Weights of a small transformer language model: 10M parameters.
Each number is 50 + 10 x the weight over its row's rms, rounded and kept within 0 to 99. Layers, rows and columns count from 0. The size before them is the row's rms in percent of the matrix's.

# layer 3 attention query, 192x192, rms 0.0671, rows 0-31, columns 0-47
084:49 56 37 51 44 53 39 69 59 52 46 51 73 48 55 53 52 46 49 42 42 63 55 49 36 44 51 54 42 50 51 59 36 59 56 58 40 48 62 49 31 71 33 60 50 56 61 52
086:36 47 56 47 47 42 43 53 56 47 36 57 47 60 51 56 74 42 44 56 61 47 53 50 52 45 48 44 34 36 49 53 38 48 60 62 40 41 57 62 43 38 40 38 57 54 72 51
100:64 46 51 37 42 48 51 39 36 39 54 53 57 29 56 32 48 49 54 41 51 72 46 48 43 53 45 57 60 26 58 67 52 60 55 56 46 40 49 43 36 67 41 61 49 48 56 57
113:62 41 49 42 47 62 62 49 38 50 48 41 54 66 44 45 50 55 39 48 49 63 56 67 41 64 50 37 43 52 36 51 51 58 46 46 71 36 52 53 50 42 59 54 67 37 53 58
114:56 46 69 49 63 54 50 38 31 49 54 47 55 53 51 49 28 42 41 43 41 69 48 40 50 40 35 67 63 51 49 51 52 62 33 46 66 49 49 38 40 49 42 58 53 68 52 39
101:47 35 56 43 51 45 33 47 70 52 41 44 47 46 49 31 54 40 44 58 52 44 63 42 57 59 64 48 50 48 60 53 19 55 48 57 54 48 50 44 67 56 55 50 63 48 41 26
096:50 35 48 45 58 64 65 45 65 40 58 64 44 49 53 47 56 35 61 55 48 33 69 71 49 59 56 51 56 65 40 45 59 44 43 53 45 45 47 39 56 60 55 45 54 47 59 54
095:45 48 55 35 42 39 66 66 51 55 51 41 62 57 52 52 64 38 54 55 49 42 51 39 51 55 65 33 43 53 48 44 52 39 44 50 49 44 45 64 57 30 66 36 44 36 46 46
079:40 58 53 56 48 46 63 65 55 44 61 35 69 49 51 43 66 58 62 45 38 50 47 30 39 49 64 47 39 36 51 37 66 73 44 49 56 66 41 56 48 56 46 46 52 54 45 29
073:44 48 49 55 49 46 54 52 56 47 46 54 53 39 59 56 44 52 58 34 54 44 63 71 67 55 64 45 63 44 32 63 53 76 24 50 64 49 47 35 71 57 57 64 42 41 42 58
101:52 55 47 59 52 53 59 43 43 30 50 63 37 56 54 37 48 47 48 56 51 51 44 37 47 35 33 59 57 34 68 43 73 47 40 54 49 63 45 51 40 51 47 40 45 63 56 46
095:60 50 37 39 56 69 60 45 43 63 56 61 51 62 45 57 42 51 44 48 48 54 78 58 55 45 44 52 63 53 42 47 54 31 38 58 49 58 64 39 56 43 48 62 38 53 43 61
117:38 47 50 55 56 47 37 53 49 60 51 64 39 48 53 49 47 42 56 47 43 58 59 65 38 37 54 55 45 67 56 41 51 29 37 58 34 63 41 53 57 52 49 58 49 58 46 44
092:33 45 57 39 58 71 48 37 61 45 49 54 48 41 41 47 49 47 51 48 63 47 45 36 54 48 60 42 37 42 40 52 35 29 69 43 44 50 48 51 47 46 56 51 41 58 45 58
106:48 33 41 42 57 33 55 60 53 55 39 46 53 41 41 45 59 49 60 37 44 62 55 52 48 36 42 51 60 73 65 62 52 46 32 45 54 54 54 38 69 47 54 65 41 54 51 53
097:38 39 45 40 55 34 49 62 57 39 37 49 64 48 57 45 68 39 66 82 45 54 70 39 63 38 45 53 56 54 70 59 47 49 42 38 34 40 49 65 47 61 45 45 48 52 54 40
104:44 41 61 46 59 58 55 44 44 52 50 56 53 51 60 67 44 35 44 33 42 57 61 46 47 44 34 42 49 56 50 39 51 29 47 55 45 53 48 62 57 49 52 65 57 58 54 49
098:38 52 61 51 46 55 31 49 54 62 44 54 57 54 41 53 54 50 57 52 54 53 65 29 47 59 44 50 44 37 52 31 51 49 54 51 32 59 34 55 32 37 39 46 54 48 42 51
144:59 37 50 70 41 29 57 42 56 50 24 31 59 43 68 62 59 55 54 50 45 47 69 50 44 63 60 39 50 45 36 61 45 55 52 41 59 41 52 46 62 53 57 58 57 30 55 46
103:50 60 51 58 49 47 53 53 64 42 51 56 55 51 52 37 59 56 53 64 62 38 53 52 65 57 66 54 53 37 42 47 51 83 52 46 59 50 56 38 43 57 51 45 51 46 42 47
098:59 31 48 40 59 58 64 56 57 58 46 57 45 59 60 65 38 44 45 35 37 63 61 68 44 46 52 40 49 72 45 46 51 27 37 56 51 57 50 58 73 41 56 49 57 47 50 48
116:65 34 42 47 47 57 43 51 57 65 48 42 61 55 54 53 46 48 51 48 37 53 53 46 35 34 56 47 52 62 53 59 40 32 41 47 53 55 61 53 60 44 57 67 47 49 39 47
100:42 30 57 58 54 37 45 49 44 53 44 40 42 53 38 50 46 45 50 46 53 53 44 40 60 66 49 67 44 59 64 64 59 67 56 51 61 52 60 31 45 47 44 41 60 58 52 45
116:22 40 59 36 48 76 38 59 61 49 62 58 41 69 24 52 50 47 48 53 41 47 36 47 63 52 43 39 56 59 43 41 63 48 54 57 41 54 33 58 45 43 56 58 51 57 48 55
110:45 56 43 48 55 54 37 42 40 59 50 60 34 65 38 53 41 39 52 47 45 48 49 51 43 43 36 45 38 51 62 42 45 32 31 52 56 67 44 50 62 49 46 60 54 55 69 53
097:50 43 57 66 65 57 69 48 57 59 56 65 46 54 52 49 46 44 47 52 59 42 69 68 51 45 63 60 56 69 31 44 66 68 48 55 60 44 26 46 58 55 65 40 69 49 44 44
106:51 64 43 52 51 36 63 56 61 38 51 47 45 48 56 36 52 55 60 61 63 31 45 56 62 52 62 50 54 36 57 61 54 78 58 55 65 48 61 43 51 61 58 31 43 45 57 54
096:55 50 42 40 48 30 30 46 40 53 51 34 45 36 44 52 47 43 65 56 35 65 39 39 45 52 51 49 53 57 56 64 35 38 43 39 42 54 75 42 53 52 35 51 51 50 47 45
122:48 37 52 53 42 52 20 38 45 50 50 48 52 55 47 50 41 45 47 44 53 65 54 46 41 53 35 41 35 49 54 49 34 28 49 45 44 52 53 54 53 40 34 65 65 54 55 56
128:58 61 49 69 27 40 49 47 32 67 39 36 42 54 60 59 52 56 36 56 44 60 55 41 47 76 44 49 52 53 53 51 56 47 50 46 51 49 44 53 46 41 42 49 40 31 43 46
097:47 36 55 48 56 50 39 41 55 67 51 61 59 47 61 52 52 52 53 46 69 59 76 66 43 55 51 40 35 50 44 45 47 33 53 54 38 47 42 59 51 42 47 46 67 45 58 46
085:48 63 55 50 38 55 59 61 62 36 58 58 52 49 53 30 62 51 45 67 57 44 42 51 55 47 61 55 55 49 44 43 47 74 64 58 59 44 29 52 33 54 61 31 47 43 41 51
# layer 3 attention key, 192x192, rms 0.0665, rows 0-31, columns 0-47
095:53 45 58 57 59 47 58 46 46 57 47 43 32 53 50 69 46 45 67 61 53 32 43 48 50 64 22 60 45 45 44 44 60 57 57 62 75 38 45 29 59 41 50 52 44 43 32 56
096:52 45 50 71 49 37 35 42 41 72 51 25 69 43 57 66 37 54 28 35 49 48 57 59 51 72 45 49 56 40 31 69 61 70 54 61 55 46 53 43 52 47 42 68 38 42 46 60
088:51 51 59 52 52 33 68 38 45 48 40 63 57 59 69 37 40 37 68 32 44 57 40 70 46 46 73 32 43 58 45 43 55 47 33 62 61 57 47 57 49 57 73 64 57 39 35 51
117:51 47 53 49 44 44 38 50 16 59 54 54 48 59 54 38 53 41 68 48 64 46 37 64 50 58 60 49 56 65 61 54 51 63 59 55 66 63 52 54 37 42 42 51 50 43 60 45
116:46 46 47 29 69 46 48 64 59 58 57 64 49 56 53 39 54 39 46 49 40 50 61 54 46 38 59 58 58 76 59 52 53 53 37 52 56 50 50 43 67 49 50 42 44 76 45 55
094:57 66 49 30 47 50 38 41 58 53 63 59 53 61 33 38 55 56 53 46 48 58 54 27 39 36 51 41 33 44 46 69 47 54 36 53 36 36 48 41 41 64 54 38 36 67 56 54
111:39 44 49 53 58 51 69 59 41 49 46 46 46 54 45 31 45 48 59 50 55 46 41 38 73 56 62 35 55 44 57 54 47 70 55 52 68 46 56 59 49 59 50 40 47 40 50 40
114:48 37 33 62 33 44 53 33 51 57 37 34 46 49 45 55 45 52 47 41 42 54 59 36 48 73 56 37 36 38 49 47 49 62 53 42 51 49 47 52 53 48 39 62 49 20 76 45
092:32 52 45 35 42 50 47 40 77 49 48 44 59 61 52 42 36 60 37 49 39 63 40 43 58 66 42 39 55 43 58 50 57 46 52 51 47 43 51 60 49 31 43 35 55 52 62 61
092:58 43 57 66 54 49 52 56 48 33 47 52 41 72 37 50 34 55 60 49 48 39 48 34 45 47 43 52 39 35 31 56 48 41 45 42 49 54 66 46 53 52 37 51 44 58 45 44
096:38 53 65 48 48 61 40 30 47 24 47 49 43 63 41 46 50 47 57 67 54 53 51 49 46 48 64 44 39 45 54 61 66 56 43 52 38 32 52 43 53 56 34 27 41 52 51 56
093:46 40 47 35 52 50 43 67 42 54 65 64 63 43 40 33 47 43 57 32 55 66 45 41 61 54 62 64 62 70 44 47 53 62 47 43 40 53 43 47 50 44 38 51 56 57 50 50
136:69 43 59 41 50 52 35 60 65 57 61 41 60 49 50 58 41 67 38 43 41 51 59 47 57 39 40 61 65 52 38 52 49 43 35 49 41 51 68 42 40 46 51 54 40 71 48 46
104:54 51 59 45 46 49 49 42 54 43 51 49 66 18 47 50 57 36 39 51 52 60 57 52 41 52 39 40 55 68 55 42 43 44 57 50 48 31 70 53 30 45 50 48 49 50 66 62
090:45 28 87 74 54 50 61 27 39 50 56 46 30 66 52 47 56 52 67 58 36 42 50 63 65 53 53 49 57 47 57 47 51 51 61 61 55 60 53 26 56 49 58 43 66 58 53 39
093:44 61 67 54 55 51 46 32 61 50 51 57 46 73 64 52 62 44 55 51 36 47 55 45 28 53 54 38 44 48 63 49 52 64 43 55 35 40 41 51 52 60 38 53 50 45 47 47
109:63 58 53 71 46 41 46 60 43 68 42 38 75 40 70 53 56 50 37 42 30 51 57 51 37 44 50 53 54 50 51 43 56 53 46 57 46 44 60 36 48 39 50 62 29 52 48 41
095:44 60 41 52 68 43 51 57 72 26 36 54 59 45 59 49 51 56 43 57 47 61 38 51 58 66 38 31 51 42 46 43 46 59 50 50 52 51 62 62 54 39 45 43 59 63 50 54
094:55 52 48 53 64 52 66 59 42 43 59 68 52 68 45 43 58 43 67 48 39 48 43 40 58 40 74 62 33 59 45 49 51 55 43 48 42 60 47 52 60 53 46 41 67 41 59 45
118:27 60 44 22 56 44 46 51 46 40 58 76 26 61 50 40 61 47 71 63 42 50 41 43 49 47 62 57 42 56 56 47 59 55 39 46 51 51 46 58 45 58 44 47 52 53 43 58
095:58 32 53 65 33 44 61 41 33 57 35 38 67 47 46 62 52 52 49 48 50 62 64 48 67 57 51 37 58 50 48 53 40 56 58 38 37 58 50 54 41 42 39 54 45 38 59 41
107:49 38 55 64 36 47 65 29 55 67 53 30 61 42 47 39 51 53 50 41 39 64 47 62 79 56 61 34 62 42 48 50 39 47 58 55 31 46 40 42 55 62 49 34 41 29 65 29
102:56 56 57 41 52 64 48 50 72 47 59 64 35 73 32 49 49 64 61 59 51 44 58 37 38 34 41 66 39 35 46 58 42 44 38 48 46 52 56 40 50 45 69 38 54 63 54 56
111:57 58 43 42 48 46 57 53 55 61 53 41 59 34 61 54 52 37 48 57 60 60 57 47 46 44 34 51 60 47 63 57 44 54 33 52 57 42 62 47 42 51 51 53 52 59 68 49
109:63 51 53 63 43 42 39 32 46 59 43 31 65 41 54 55 48 51 31 38 52 56 54 50 54 39 35 58 49 43 45 49 52 47 56 46 52 41 52 30 46 49 50 59 30 62 51 45
094:45 48 52 48 35 48 53 65 36 54 59 59 42 49 49 36 60 53 80 45 45 60 55 52 60 48 61 61 57 68 50 67 47 56 40 50 39 47 37 68 42 49 50 41 66 53 45 52
120:22 44 60 34 55 56 54 36 48 37 49 75 15 76 40 46 49 48 62 45 53 42 43 39 44 56 55 46 33 46 46 53 58 51 52 52 55 48 37 59 46 60 49 33 62 51 45 62
098:64 44 50 68 44 54 35 36 64 56 43 37 56 52 61 58 38 60 31 47 42 44 59 48 34 69 51 53 47 21 57 30 44 59 58 58 40 43 54 37 65 47 46 56 48 32 41 56
124:59 47 55 37 74 47 55 44 49 47 56 49 73 58 49 53 39 36 23 33 52 47 48 48 53 28 33 50 53 42 40 53 51 49 52 47 53 49 48 44 43 60 64 45 30 81 63 52
082:65 50 23 45 63 62 57 73 50 44 54 59 56 56 44 55 49 51 48 45 60 41 45 50 53 37 57 65 41 61 51 51 46 47 50 57 49 69 53 59 64 58 51 56 67 50 51 61
098:44 55 59 34 52 45 45 44 56 47 46 50 63 48 48 42 46 55 47 47 32 61 58 41 53 40 41 40 57 54 44 56 51 61 40 49 27 53 50 61 45 34 46 39 39 60 68 44
117:34 59 55 29 41 48 43 48 53 42 46 65 33 53 55 47 41 48 48 67 78 41 43 41 56 65 48 47 48 61 57 39 54 52 46 50 51 44 56 56 36 48 44 40 64 36 52 51
# layer 3 attention value, 192x192, rms 0.0678, rows 0-1, columns 0-47
088:41 37 53 48 41 68 41 58 38 49 58 60 41 77 50 43 48 56 42 55 49 54 58 63 41 58 50 66 42 65 57 61 30 37 37 64 37 51 24 58 44 32 39 51 50 42 53 43
092:59 58 55 45 52 59 43 40 60 55 59 47 58 38 54 44 64 40 57 52 65 46 46 26 53 54 67 42 48 52 32 36 61 59 54 61 69 62 50 54 56 41 54 52 45 54 42 43
# layer 3 attention output (transposed), 192x192, rms 0.0931, rows 0-1, columns 0-47
087:52 49 51 58 36 52 45 23 37 71 48 36 36 37 43 31 47 54 54 46 41 50 46 46 32 58 40 33 50 46 62 52 53 56 38 50 39 53 48 51 60 51 56 53 57 37 43 31
089:49 59 68 44 69 68 52 56 60 54 53 63 40 40 62 58 46 45 46 28 50 46 38 50 69 51 49 45 51 40 41 50 61 43 64 67 48 47 47 45 73 54 58 73 57 62 53 29